python train.py --n_kv_head=1 --norm_eps=1e-05 --tie_embeddings=false
Each number is 128 + 32 x the weight over its row's rms, rounded and kept within 0 to 255. Layers, rows and columns count from 0. Numbers have three digits each. The size before them is the row's rms in percent of the matrix's.

# layer 11 MLP up, 512x128, rms 0.138, rows 465-511, columns 0-127
104:123139135139150153121123177133118121182194178153097130093079074134127136156150083115092127162165118127112119137139114150169113078126124080106105123151162081108144068127111150134142103088116100124108164075125113096082178128150132138179173131140096138165148181071138152108195110121120066108139132121093120073209155149077151138092114143167138162179090161105080102212097141052163095118149
096:107120192119099121138105156118131093104125092157090094079127122095063184159133118095078151131081142111103128088184138104134079100099143178088138170098152062121094093130105171115102120131155075138131119110132161132142102125110163174121103111108074100132067126088137155127163102140202173191161101159066185119130107096132154122173129166141167150119134138198159134211112113139147154165176
103:168104133142136105184073038117103158158150130091109133135140157134105130177097122112070057130176152155128133139124110126065120133114156194195094160160129174161042134133143210090141194152149162130119131128132114086122137156121080139128090112166059095127126099125133101131173057133127111173102104114142137106087135104147102130144139188106128125101044118122143158126128140165148126109172
100:216131055135090151115113146130127185149101161188134120082103092125180139126147146146106149116072129129127136119121139135101123129164116134115111117153174119172067058143129114141085121208132097122088160088194176143089150127119156131106108073065090111154124121179137125159144169093070152141093086135176154123090091117139166173153168098191109142158161164120164098170160109157094105146124
090:125125093197122147102154110219134144142173158115138171185157102130186114188131191145092149144134084151099150135182064096141126159089137139121135166138115165130148118080102109186119123097131104116114047148094107135147142143137062155132119084103139116143103122131171122179176098156141123049172067141106124134144162098101081120090093141115129095184131130149094076105121100105126066168127
098:102070083140167136147121115093150089161111122126054145109109105095086094152147105110105063102183096140108121102182126098102145054180096127108142126164146101148140115071119140119093173111131142150144151133219089127110164112091071189116141152148123155110119133095094196131201078077132121117185130138146133159149162119131144124160146165176144164124137102129154140196112074111165082135080
079:130092099098131129155077187142110195154139077133090167128083119129070119132141070083141130127163230114113153150077088198082115134131108105123116161107141092157173097149157098127102107084129171124170124117138108114114132148210164110116102174130136142146139088095136117113117068116136185137158127101131184071156147103120110140137130159151115137081168097187142131139145179066076163161101
089:123121163158162095168079084215122095157108124176149132122154115199047178125110146152111120137113128082157163110119113171146121098114108132125151175191165086136124089125104178203162115168069081122119128060099142099078133146166115133085106141095128128134156119135148104145146127055137128133127145187109134134154098054132096193086130159143086146131131135133101131113121083182156135150176
099:149101106156110099169160169116146140157167108204174177174130094116119117138141132099180146116113160224131120125152102117128101124099108178145111106171118157121149118151152131177128098090117154041090117142192052086196113082108141102140146105125086130135106157105144102098106112129150161158157084106136183123176137115081160094127118083089166075129126135078112086100112110092127206157127
096:138100128117163104159163113145088118159141176144128076101095095080124156142150203120088078142112159186129118116143079177104140146159124143106118156168140151090122155125106154123202180113138157127138101170159132092132083121096103098165103038097113140110158117172066123135112167113115152094143204079090135126154100158109174135080134142116137152127070143150095086194162126087092061154169
100:103133119103102115105108160078181115130108128126143123118138138145094161182123122189105121147134202174145165113105070142138111117116112138101081088068138141092194211098085145118187153110163110153118113079146148091101091092114057133087137120167147118167166129127102131143161123136094182125096121189085132229111130096121100106146129143116186159117132111177105145138139106123105106187201
101:150103100091110112134149116164091107122121134157145123124101093160131137100131131142129129192072194194114183133100155134132168166094171115059141122126106075090124127095098125139173131105071198138112150147148139161111101166111150076137137039130093132085153169178132086143082106128152206118119149094111157120159163157132169141133122047167104141114115125106187143136189067124094117134178
101:143135136184233117123118099117077096144100149123152135145145143162059131163113117102174116173097074053161141110109106101134126120092187114121092176147084087064139113126161131093086170109164073132150124088173128133136088115152127150122131091168043111157125110117129083142140126134177124145117150174154140059113104146144171103128083098147103144079147166097151148160101180184099129100110
108:111148125077157090168176094138095169183140121082135146096117117167140164145113129187102125127131166075121175131195137131198156084089102136107109102192154165118164174129120184102103114120114146180135123172123100135129188169121123141096090122071113107058103147112136093172152109188123124188106147101133090147137149157099143148122111148103106164171066130138073094087095132127052124141080
094:114105137169142120137102097189152119135155164129116131128116129123136126070102097144077098150170157119148143132143057119139117116188117129158144151175115168169044166097094119130156173129152127123158134123127111093100179089157106203081184140116059129151127127153153081079109073096107092136156146164194130129127139137077096192123097146190150161140135101089125112139155079068132081080071
100:184163081137173081126175099169107181041137152157173143080175060145192173059126130125100179162063134143154158097154134113101147135148128134089118163159101160185089096104138121139148106171182157112157181122121099136160179093122139130072114137108079097143125107162147107120124131158113172101117115133124168177132189129114147108086086138154083099123151134102105101161142103080120123100110
105:117150154145129104112123089121116137141208091082105144113138106175143113115082122119165162159148150167078121120146149087102223151132135110142119121186141081145123121066100122161066179147130129116098051148165171121185154137097108125150147172137091165126133209186071091153124155129157077092119136108079126119143088073118141099171176134135130155113147125156175154061122136176100134146096
103:106188149133181091221098154136132194051137126101143148115196143147169171118150172157078196136143177132107155182046178158109133143104150122142089114142153139183154093121163168172112116171112126077131154059146155118106107124109088142117113133111054136127107125111111083102070140131078130104071117131135110130127123119082084141111115099107136144124121111127112082157151164097111133089132
090:135135159112103149142102105173071130135157162111206069145089123159096136089121082158074121084087132148167110128122039104092112084127142109114157230192155157101104085133111150191149116151163159135160184154137147089198113067111139153139113087107129145112114152156119112153154156140125137089172111120108200092164090107155140103108095110121133177127147107108150179088129096119118115096126
102:180115085192070072133137138065085151182106114151127160129117116137153091087097131075148056144135141151179130181118110113091119124150152116132137126130178131108145112170118082172133171148135139088140104062136122102113132175110166108112101151161169166109112185147147114063084143103106105106147156213198181107105107157138124112123142117151108119161119122131109060173162183130126102132060
115:177130080144072148216119112066150069124142138146128117138101089103147157140095091060180100146126102172160180088088101117128164093074066138101182076089134137171153144073112128118167122117158105147149070087121160149131186157095175150108134124149141142107122168134157133073184118155120196162150128160107163132111162105085178172135105126129146101092105126126146139176122121076126124101143
104:161182150093124101129108153098194129150164130150113093093093119117119080165150093164100141138190116182114108155157033129109098137085106130129143101121113171177119045204077154166140080134144131135115165127090130132116146089125121149169138110150103114086124183183177070087151107095149191102122127134115166115145129137109102086032146148139138141158131116145142151161081131175080136129118
074:116068136077154101124087152144121138159128094167160158120113090128131092130159121156132140162088160138102149105041053138125104114136062110118134127180146162079126077117134122123123103073149130121106135142155096134136104123143107172129122069123119162193184137107115202151171070090082123143139060143120161155092208133153174200143140137152087088100132192132148129126089166116135149174099
102:148134133187197129202086132142088096167137164163111091102099117157072068150176160111126083137117066148165122108107117078146106122140034080112161131209144100149115104118134116133135114121123106152116149106192122141085180120107113117102140096123099162141160178102128088128113140102134136141103213211153127121164140106122080114114137137130116119085113151084094123155169127064129105170159
101:057118108187137120143096125181152170137131138152088143119161123153105128099091168127116141151143111015137118120122100131162146183115192150171157111172110116129136101135115134144076122121152127121100054140060131191112133130137108162121170150134093119108082123075138108109161128125161151120085185096120127110110128141122139193154153126086114160158066138125105157191180049076090101164169
118:168100136115148127140138103113099190153149152188139185080125087140217160179137146146069074177181100137151149154113147134146088079148145132166147133114059124137205135119170170114139086161193162107149137142089090116109140103132107121086069115122104086116120102158131166187170112106098162090102119100114132121143101096073098118091125098141094152079157117120124109181097178071137134143149
109:149105148149059127127079085125117111128097101147113148189118142158095094122119160157107177078105122116154147119168206148195153172095112114172111176172103066067084133137084147125145124097189128124124091110130123053158148135129170192164084158121102076114067134122145158117065099150155134144159111103141118112153116156124124186127150128175132178195137126112097068131143109089129105115088
097:148099073116145099134114134093143119128075082133173135122108114117135123190097110161115115111117205095154141084113177125125147122079170200101125073142118134124164128134145113157093120113190161074124140161112101032118139133135096183171170068149119100127087165171139122128124091134119161111180110133101175071113067097098189167132148095117076130118159162143143119101166069161074136100152
099:149149159112074161125051090042119128176144184180108135112114085126123120115101133137130126127106153116169138120108131135139143091168093099094107127137116096105116165155086105121153139148139098106192092168128136148120175143107207150122128137071099086166138169047108118108095106116143126171119098181090164104161107087165207155150152158122168099160141143123169112198088085133159136189096
093:128082117112130115108142146114157092166184125140087145130124131130150069128144100092150111125116123185189130204180133135122135100137122153135118128145135112092105102082130106132109153118110116082188105140182118116194044143075110117166108193142099151128109080121104065115181174175123184137116144153118130110100084134104232130189124136076154100140121166132139159143134068178088160111161
102:164148179187133151096115127158093087082169169165112104140124117119090144107109171074075138151151131194158066182200110118102162128122146101122124095105195122086134116139085103150120111135141156118150146158169108112160148161076144136132074077143087118124137087115051065117097076116163106107120084159152091124108142123119196170157105156143177171158119146205129095144092127114142144110158
095:202138117174159111097141099116118098154111119127102117072104134110105142128088151116092056140144187134093178152124127178140154132080154146120118109055094145087126154159074198152100117084139130102149114147153148162121090122108107157114216174153079125112118123100158154168121096123153191072130129122090133081116157083145163087117187187192139140162129126114073153152152070091156147133139
092:140122159177124120152113093192112207094119107100163148087122129126192105124186149099160161157102134117047169119073184158123125148133135129100149096116141184146135133133070128124108183096124155092193096088122107155170113179119103136061106084155080137079071135147142142128136131127106119122116099092161136152105157161109096119056104173164113161122124144101138181162101190110156110165075
100:143161118083119131069091114043065103146159119131120137154148085145089106120070107118164092090160058109150150097123168122201150126095079188141092145119123129100139174135126162135122162160203133153151179146156168070069151116115164117117118166115115068127124128137121136127138137129100146161103161181082114159139147122050102186152114102167118165179102187138110116137093184128128131151132
100:161184082135128144108173129161079181129142118123139117176060085157131134161159172120065120144114103044161093133109116097157207135105064151095094139098132161173123116122118110201107150108115115115136121132151137127137154096129140130112164121208171085079128133122173044121106128155040108117126142109120145132155135092126154145142139102124170138166134150072180162157063146115137110111090
097:147106138115056161155109151133102147161138142125108156083069116186161143169128156107105143178130072167214128189162133067090147098105112151123193164107087135141126105074201145117087119122137153181062143059145097096115173133164152145139092085156094119154103105104132079118167075117134092177128095108093132106117132154138122133108127088134124149122140184163171142101154111140187086125127
101:125144140084147092125125183049114158148170141132167138192124104106135136150102142123140124116157124134157129116086098114129123147141115147082163141158079169183120136062076193142101101122144120141141158124168116059129165110096152131126122102139134089102202167163085144133153157089136142119107130138129103054193132160201093136055175069109159097083151123117114144136141100136091103224119
096:161110087098134177180154109169184191105115136085081174108125121095156188118124105131128144131102188097071139128086149181131132149152112097073131152149136126107120088165126089189127179158134137139151143091126189086122145154131093116134129135085090137142093204093159101134124091057170122099124111083098163175188123137126160137111124050168140126105111115121155055079149084142152102125124
093:159171085104122090090107167098145181118153134200120169132124085102106109144084149156150140149127142144121160092097130159106095135124145124108155157155060135090123149112174133110083167161122137086161150180127117101133084113190119173122120121075111105118132133131110140121191116181149154151069125096117152140148084123049128139125137092092135136160138148043181090022117107153138196138186
093:177138153091079098142122103142121153090167097139123102101182149109126148145130109084097102088109198137130218158175101143112141110148079162169097078171161116119125145104191132086118099123073149059187080161070123150159177171138135126114098097139091100146084133181098135094133126141164157140157093187076127192078106113093124098095094122119151130091092158145104169163150147127110151117120
106:138145174148119157120115189136130104129112087165119142110119067172143141126156126148137163121154096066133032105089087121143141144093124164094099147183101124171148140115058128112072134105125155153033102119078129153166158172122075167116184116151102198106163139085089103145169095123155129109081137160145163130155120148094149104146108102103142105137162152104122161231119127139100112112086
097:143142115121142083189096160099101130116166164098116147175100126133205153148118093060173125097117073084107086180135084137131177124102101152095133101096115161189154161060137105135180125113104146187104167103132157150111104157121111152106168071191100078135123141140137074125171167159114143156140144083141098163153172106098053122069132118111138178101150101095090137116130162127180133098104
098:148163176116166156107127079146120086133143166095125101114165151124172127122139152093113134098119129118147059064178142142162101144156114082106141125138134135123133108162071176158093055150146155087120079125161141144200164154118124210110185170097097112123131164099149079125092130098195138116105108146143108184074129135068159172091078133112171140156115163144137082141129096075094102064110
098:149120073159120086186175151130085145164193170103049165178110117107112084136127116138136103083138123162142063121169111174162065112140176122164143186114135152096226154118143132128098173136118105093102087120086097115128094101153099141104118140102099149123093149119144171150155131109126133079108120136124056120130114104124119152133049126131179159223130139110126154110121129112085110146080
104:137138182116139099166125097087137079109189154160118103146139107167145136113131092138135152159079082120125066136185081136164157147136064128142105083114073105093118101104124144113181091138111055141221155049145153131113106130120080173093179146184171143109080150080164103110117140090121134177121147170113192173112140157153131125161116156090166117139171144125098100164137085103117103105122
098:117074065095099139179168102141143130101121095123148163133127100170106102124184102084104127145107146141117174135140108101138125150097127119135113208155170103154105076100081141095133148106142120017193089091120105133145148128141081161155159144135163119162116154152116116122164156200155121154076126125082124102073103173136115130158189158179108093133137167097144224128096106087091150108121
096:126125150158148097118102098126105091179169149172061104148107074166121102093122211076170130180134150115067051110087072195143077144096122152136129030151185139142130195164129080132085140112082160160097107119114123157118130135139174109122151122110082099099150128139126143168136137113127162143130110097142125178194129150149130108119115152136128187124090157094102122153081149129112178143125
# layer 11 MLP down (transposed), 512x128, rms 0.0714, rows 465-511, columns 0-127
112:140105107120132136106133172150104135103180103117093144148153163103161147109157152162131107109114101109117109162135101070056157022161178097117139083122104108137155176129170038121149125117131117131147092122148102085163168096089123144218144162172179133131191157124139087132072098113159153147085126148123097137148145115190158110147059153061118105091157154150112126182125145095124148110105
097:146064072154118133101151195104114096115102049158190150132039128147140134100113089112149203095135081171166125113107137192166100086175135152154130077157098097140127152147127097099108177220101098128107119129109111151078134081164156090128098130102145123135129131143075133151172150178081117143166155148130116136130092175166147160101153113123151131135109107131113104143111155111171103199110
114:081128145137122142157135110151129093127093116144082146122195156176162089113100135132103134029083133133114147114200107148143141211065133107136150132136136143142054104181124105165128155152104110168156144177180112173104059187168137083097131103137135190085104142123104123098086111106135071094163145228120154131096129129127140136090125088126142142103119123092130141084091150135141136120176
086:148122176157153085094132117162124070104122104136121127134159152159149121096163134190182126141116109138120134116111139155160159157079180076156116110175121138099165211109148134131138129112148086117136123056077133136107137151140164164089141112132099094141165128129126140154122208190170098110123170146086082114154129132118077106140143119084163132095065101121133184102059030099098180073147
091:125124166169136117170157124108103146094083129129123104097155113146124151081172139146150085122124095154114150151130120074169143134141204115115135148113112104118127164147087090096125132120107130151120149148063139175121147116073114128118073089106109108125161071144132167161079161086112170180152114162094077112179004194187160151147185115101159090103189090174135118084117139156095140104145
097:124108134123120132198123083203133110156174136129151142102129105095119107170108111149150110124106077109098154158114152093081092097098128137092168109066110107037135103175115183143167072145152066125112099163067166162156166170220202094129117088127146110115168137086198135147094176090142089114132146134121097119089123151183137114125125139103113133155120171143156141174134135093112142100113
077:162153175101127122120149099107124106120125105092153041100164138168106168096075149189154126139150067104143124088174146069160095132082196138151130104132106181103076187165177136076166147097103160133076124136151103111124141117104123103129141025133110127111126112149144145176132133102138085129135139166082077199157102182129122160135170133082113132144182118116095138139102101139179102147158
089:093111084135114140151183106106160142101132181114108146098159044161175162116087119099110122162154138093129094063116141054114161139149137099161124118108129100161088138111133144115109130089182107135134176141110147123123114129189112125145157167202156181119151159074093170101078143152160099183140097147186095119097206131156167089144140134111181129100119116144154142145121145054046108100106
103:076188112089169161115125112203118074116100110089124143131134147067117128109119139088168117095154110094082178130157155176192129103091143152097116192116182193114169093131113137144136104158192091187151108116106147101086115107140134083111145127183118092094132145084128081171130136174105102150118183094115089134157158141114122107170078098115087105087120174134143197106123188108130139162130
101:134091110072105132173152115092079136108113082090091152090135129115154194148161134170129037152085128170113121120068165095165123121123129140181131118060145150104178091117128174174111125170142160128138111087093141135148119127117145149060143115115168170075096125190130129114101105197092145140175132078158150057114151153161116172180169131133144135120126125122201154068116115101149121119168
106:143132029145077157111172148153160125117088118151148216116168197131144115130130116114156168119117165162127128156040087132056134151144121126126128132160113119071168160151118081104112141158093160113070090121098122147086111118150126155182111127117141173148150148121151086121136110116149110105160160148104134183099141097179079073129090158066078133136168127152100133110145044109170163125138
099:138147161135062118127147068095140172155102080094179157147172064120135161160111085094141131106155130151153185131141123136137133147139134158110045085085101163135172131157107134151143117176087101158140057120154109136150078164185103085107112147139171079126078128107133170106166108116084137166140127169103118072101114154159129129167120091132049135105144149124101181178087145078188104140165
098:121090125150116124093109119106133141139135130070135159161138155095081113044136046106096152116160122212081144203139186095131166175147132097142134066123135127147154162107098153156107123181095114146086103141099121085196173135127113149103106088182151075092128193192105141110147164160124131132146121127086133153121198076088118120170119165150076159121109145169095133138130143109163117103112
098:160159117162089120072071122143134112135133105166131144143144131141132099108078193128121132111154121130131141090110115140147137048185181105136151182149141119128068172092111104174108101162135144098137146095137140123150079108114132130199120127074117136121163168120140142150117105146140115114117114079124146102123060073141080147103133116177130113159176095100234121009146111156129187175116
092:158101179171111168145135090130073132107138145127151116164178138161109151097151137145120151110111154133145111096156146129122102143130151152085022185139102148148180152068141075091132140133073097150066151162130113106056134099103141141121160120117124201158092092072081153167090123151138149113157112100140097107157145123194095152133112092116079140059138154156135150169125126146164030142129
098:172075082130130124133081128061123135139138104126197182111141141111130164180078107142168096169107107115137191142090138115128085167158156080141140178151128167068142124072161084109120067119125095105139119157130089147141118154147120172155126154217134124146146096178128113086127103108065155095137179126125136156152116116129157096071101139060125100140107169155171158133125041129132080167142
106:157106066140179167125161114140166122130104106107084147147128172087139155136112164129144145076123151092156140127170123146148103060105118126082118151114114193089088149094160077075134110162148086117187129123097152144074105170229144153161094106096149136126147132109125136124159116103103097204110114091158093213169122134067116136121090139107096148119111123145055152118177183147157149088112
094:172094139111125146130136099148143098188175179126090127110129149060092097118187127133142124110157083137068149108116148076163132000123187129094121143127112153075110126142109104060115133129170136159140082084110127139169123133147180138163129101244109118109144159084137121145169123148186134113130134153105175200143130120104120091129122128119118120132185117101124105160130098111124069124143
100:129086114154124148172160115139161154129064145111144125121093160125180098114138149116151149126192143156141102051165145131124116104119105056049135168073096074165116134108118097049083192151121150121099156131121159236110133167108140119173132100182138154166110126138143154101112105125187106096102111093146068113154148132130090159133186193100159107107113162139113085112125155138134129111094
105:061097101112169187113145144120118152134196119107145091148151126125106134165150107180122161126134099110117123027136120135136134012090136139106125160094180103149136154150148124113104147126093156171103161136112137170147110102141084163105172106181137117168145115119135105094159125196099152141116153040079117139136083090112095228102138106113160130080145119111159179136102106130148131152145
127:141140124101118136168119163138113137089138123086102134147115143184172086128109147152146118132160134159158140147135138097142138038117077103132097143168117107083159135082146143116177131152157090094187133107128160146103148093192139206111067154172152082191107136106166107163048124128126126143104131085147181111078138102126097055105150095133141084137159140149145195088129196119092113138054
108:075112129103095088122097154111168156143144186136171158097137147147110111069133145114122153149123148161119152133206090126169152022097095150095124139173147091103143125166151085170119154147103077148130122185091117122103090126099159066144075131072101057159136093108156104176168097133151174094109143079205098118094150117117128158110150170150142142107109168111097110098098175173142152139141
089:156135155120161142096158111150140110115148117109126065163175121099146179073074128151157161092185107102125138129172150079094106070139255112135110130112103129187060165183167136094093183142122136117166085116122104094094123153142162069149132088144177100095132104146188116128114144109132128125143147140118074109138060144154094103162106110122188106117162092133113118188105126119132099143140
110:112124067158093120107154125184116182136117075092105145138211151123132136101128059103125128129088083077125151108132108132137199106140138128167108132175071164114066188091124161125151110131077098125094102178093133108190103189109083087091164150171201150163131141160147131167152101186136054141110153115142078142129137090144109161101140128135136147099156128175074136127127125132126151078114
108:119158101082096186156151084104128141101065134088113140131142051128111162139074214091144082128097130110105161132121164122133096156128175126169159145136169088104157107172125128142127086138140118114115150120122061116097107146142136125102118087165152097175120112127156148175164112237123067098194108137119150162078120124096161102145150127170076142098145113068178130154067120154132108173120
109:153091131188087074136110130146123178133116163104155123138127168173098154152098131118134150139194134154197140159139120084155182080099132099133159163089180121102115120150139078144153165165133149080165064100158114125134108127067115142135119099179062108097088128116164136132121122098153133090123165239140182078119130114135116128107115132154101110122116098071038084111119083162165120158117
103:112134170195082142125111107092135131162107133149099189083157073170166175140059130050119143153088152129111130107147111128110155061115141161116119174119106157089175103174152157196117165066111151090153098095129106144071095115153140063153144103120140095174140172143177106114191178158147116139115097070113135135129105097124136098103128134092133159096103167166149126061114081130138169159127
094:152106140146171143108119160109085171109153086151128135152136177198116143118147176108174121088139104163100184159207104082137068170159081076057129135085151187120105135114182157106124121105082102098176064150123109119147142176156072111114145120162115133137150078113111136136089099107181107109095113114160083134141169139162094158128089077107151176114117113157076130126186118104146077102137
099:120102094153129113112158130134131149058148113071141041145184190117154112159107135118111096133095136192104172126096102129104078122092185160143179206144128120140119158127172139075116151082140105141069148069095117158099108123095195178121124101199184125136162114117066165141123172175161144148127092055138129129102105118162134139101146072111150096094121168150147119111112156142132116113108
092:101171134167161087161173128155104109140152040060182096130153169076199146129137153159133135120092086127132145120190124110093154123141121097142132149110109149127149132077145138134176159117117126155137151118093137155142045132134131100121114122155092158160059105137095136124052111090128109130130148127116082060188102125173078194203142143129112109109136078132098121177144167077094117140166
111:137108179089194099113156135107086130122119110159169107144109116170155144148083164078103106162100158187145088186128119100155124107146155114102207147100135086129169088113178085134099187154063168061086105074128123165104122122143155146105148077107165065140100049173123112167112162135167153127152093135121127139104051127159155137147109102151111129129182112123124121090162131127184143089131
103:110102114148148098147084160175178131106106098186114111121150152079149118098085145152154158101178097167136127110110144079107136080176065063124093104065165126081129089166148071115149164127150145156092187196104105105102178135138125170128165092100143130150126153192088148097116149121161133143159132092146114114116144138193081161112116119149128063080131084151174125098205117148163160106116
094:145163152121090118138133143109125126110073122112127187101144113089157126168132118139172122162100110125147148091091085136139097138159094138147127130173149031121169199090157102137158066146075140188094081159105091179108085160187135142151155082132125120129102147106174126104118163102160069101160230130093137080166098152135156129115075080135139071121105128182094091144147132122136126100171
105:115080136104132143127110193132088185146115115097112181089152117060102103102112182129114095127136156074135167143151137144132094055162099160146179112090140182153084133165137112212130176162119159139111188114098125139109159135158135106103122129180117136114064128132125176094145110103112103161165161068164162086131158087167105089164184116086159067046124120129156086126131163115132142134135
110:117142161137110129171105138116164090108080156130157133088130099081142178122135082148121126151088104084116138134123124126154144178154128159155154100078098176130065087146108201161144203140114103130181093074098120117160130075083171108158171131087161156072092159148198129097168139075085129146174170142143109149143112160157089089129158157140101107175136089117148168059125132134106088064101
103:093147114117141074128178076112095139103103102168172075180159133115130149110128113156156116074106130092046176117145107200134092204159119101147106134141128070115134177172122128126174164147075079141138099202101156103113108079145117138133126084087147138125155173168141163106126144158132155097203155107173149170101173061116154097112152128145155121089136109086124116137152079091092146107139
102:111164141063107096154115073200121114100073175140132182078117112084094157161117094151103176136063097162141213141072150113110157093150155119100097124136169106133132079129165141077139148129078161178142106152136131155078096181151138107118193143153124147166051106110145087129128106157161098190101148137113103098090171160139157160145126177126121117113135168153114120061102135141140096118123
089:157191148121074082106117137139066070132102125121215106142118102131118081119131193158148078134160095172154184140189118102172186083087142124098153114138132106123156136142135162062169138137126109152128080120104126135104151163089210141075140104139137098130150073126094133158110155174071101092125138186125122103131137122127079163139109138101101118120143117103112216126102167104133190138095
094:091105148154194141153131111095091117075199173090127154143145093113118143171102135070136145124172107161131098094101163099113170050141148112135147124109147167160143131129149124086078219105161147112132093082121086138112189108110115117119179121148139113153115190112167109132068079106101072145116128170166139162088144101131125134164113134139100180077181120092063155184134156101154089103150
094:113161054120115166130143137114103097167157156118199116141083067103114137111137129155086065121135085102143098200089153129128115125094171156164132123125098061112139110124102162108100117236108082086157161063141190152126147155158131118123107086193140122115162131124113139126145110068135112096153153118121142080154094152175152172206119153138125106158183145121107126071099152149146103099140
106:156136143131095107131086093149152106156112049142166094157155140104172154075116083098157093123103076146168147075148162149159115090190140147134134130110146162130151152123137146127109059164113090084091123119097111166137185147182084140124087146114153174144079156069121167104158085124122161149166143061145096171141191098137082119112125124165139110117121091229170150114148094085122110173147
106:058126127129080166174151158107100140116114062118162109123108169073159072153068132142120089117127101156169183129103147134123088125141087141189173156106161103163084127131167102119150175136079117110190126073137160110119149127136101103053154144148125121134153120132098116127117165152104127126128108156118172090104110168176169170189089077072070099064120188160157192129134135110153124132139
098:145138111130098119118111151076102155176119121161114130150140110145112058132131144109104094124201151143177139118060158116095185165148092127137100137117131140158134195081177068121087147117072201180125120083067151158088161162134103134135156131119191157196125095110142099130133136129094173065128119110096083127127133141182094090110153081085152133145133085142112164211070115152138142123134
098:116183163106148148138138130108103169113092116168166078112154123167180142104105171151131093091103074114050170111133099097100035211114135119129117118122115177171127134071116060090137182112151125143101126114124127144051149176157142095126127130133124119139134080073128143156110122082142093158123129153144219086158152177161162093158153143136137119088136159172113137101123113134193133114097
116:085118095180182114172111113164109061133110132155145122173123128170084144089150139093066122153148160128130069135082110117074113154075051165137141062145137090146107081130124149114197218142125068119138146131150111150157092129133125070130148118150176116119133122158117135115171155091152142130117111146074174134166080136092172193168153093161159115168089104152125137121087184111126095122122
100:163123155152096095072115106114090147104217098130172089097113169101172113127130144130151107119167079102173126065140118176133106096151124133161100116108133093134161142125186103134087117096060141158061163107165112118158097131092124113109157158039191163172125195158104119107129182090128128121145135100122128147157148146128170176134081101085139095163087093169163073134157163130138175155109
091:105109102116170093055171166108172113153103121140195148106133137152113128120103079139109144070112149103134181156081141122087147156148126132140160117177091088146109038087106114161153189105138158054170170128113132124138154148074085170195112137116124157144104080082092123147141151189167138169092142172199135079131169107079087102113115134166125164140098134124089122112169107101137118109140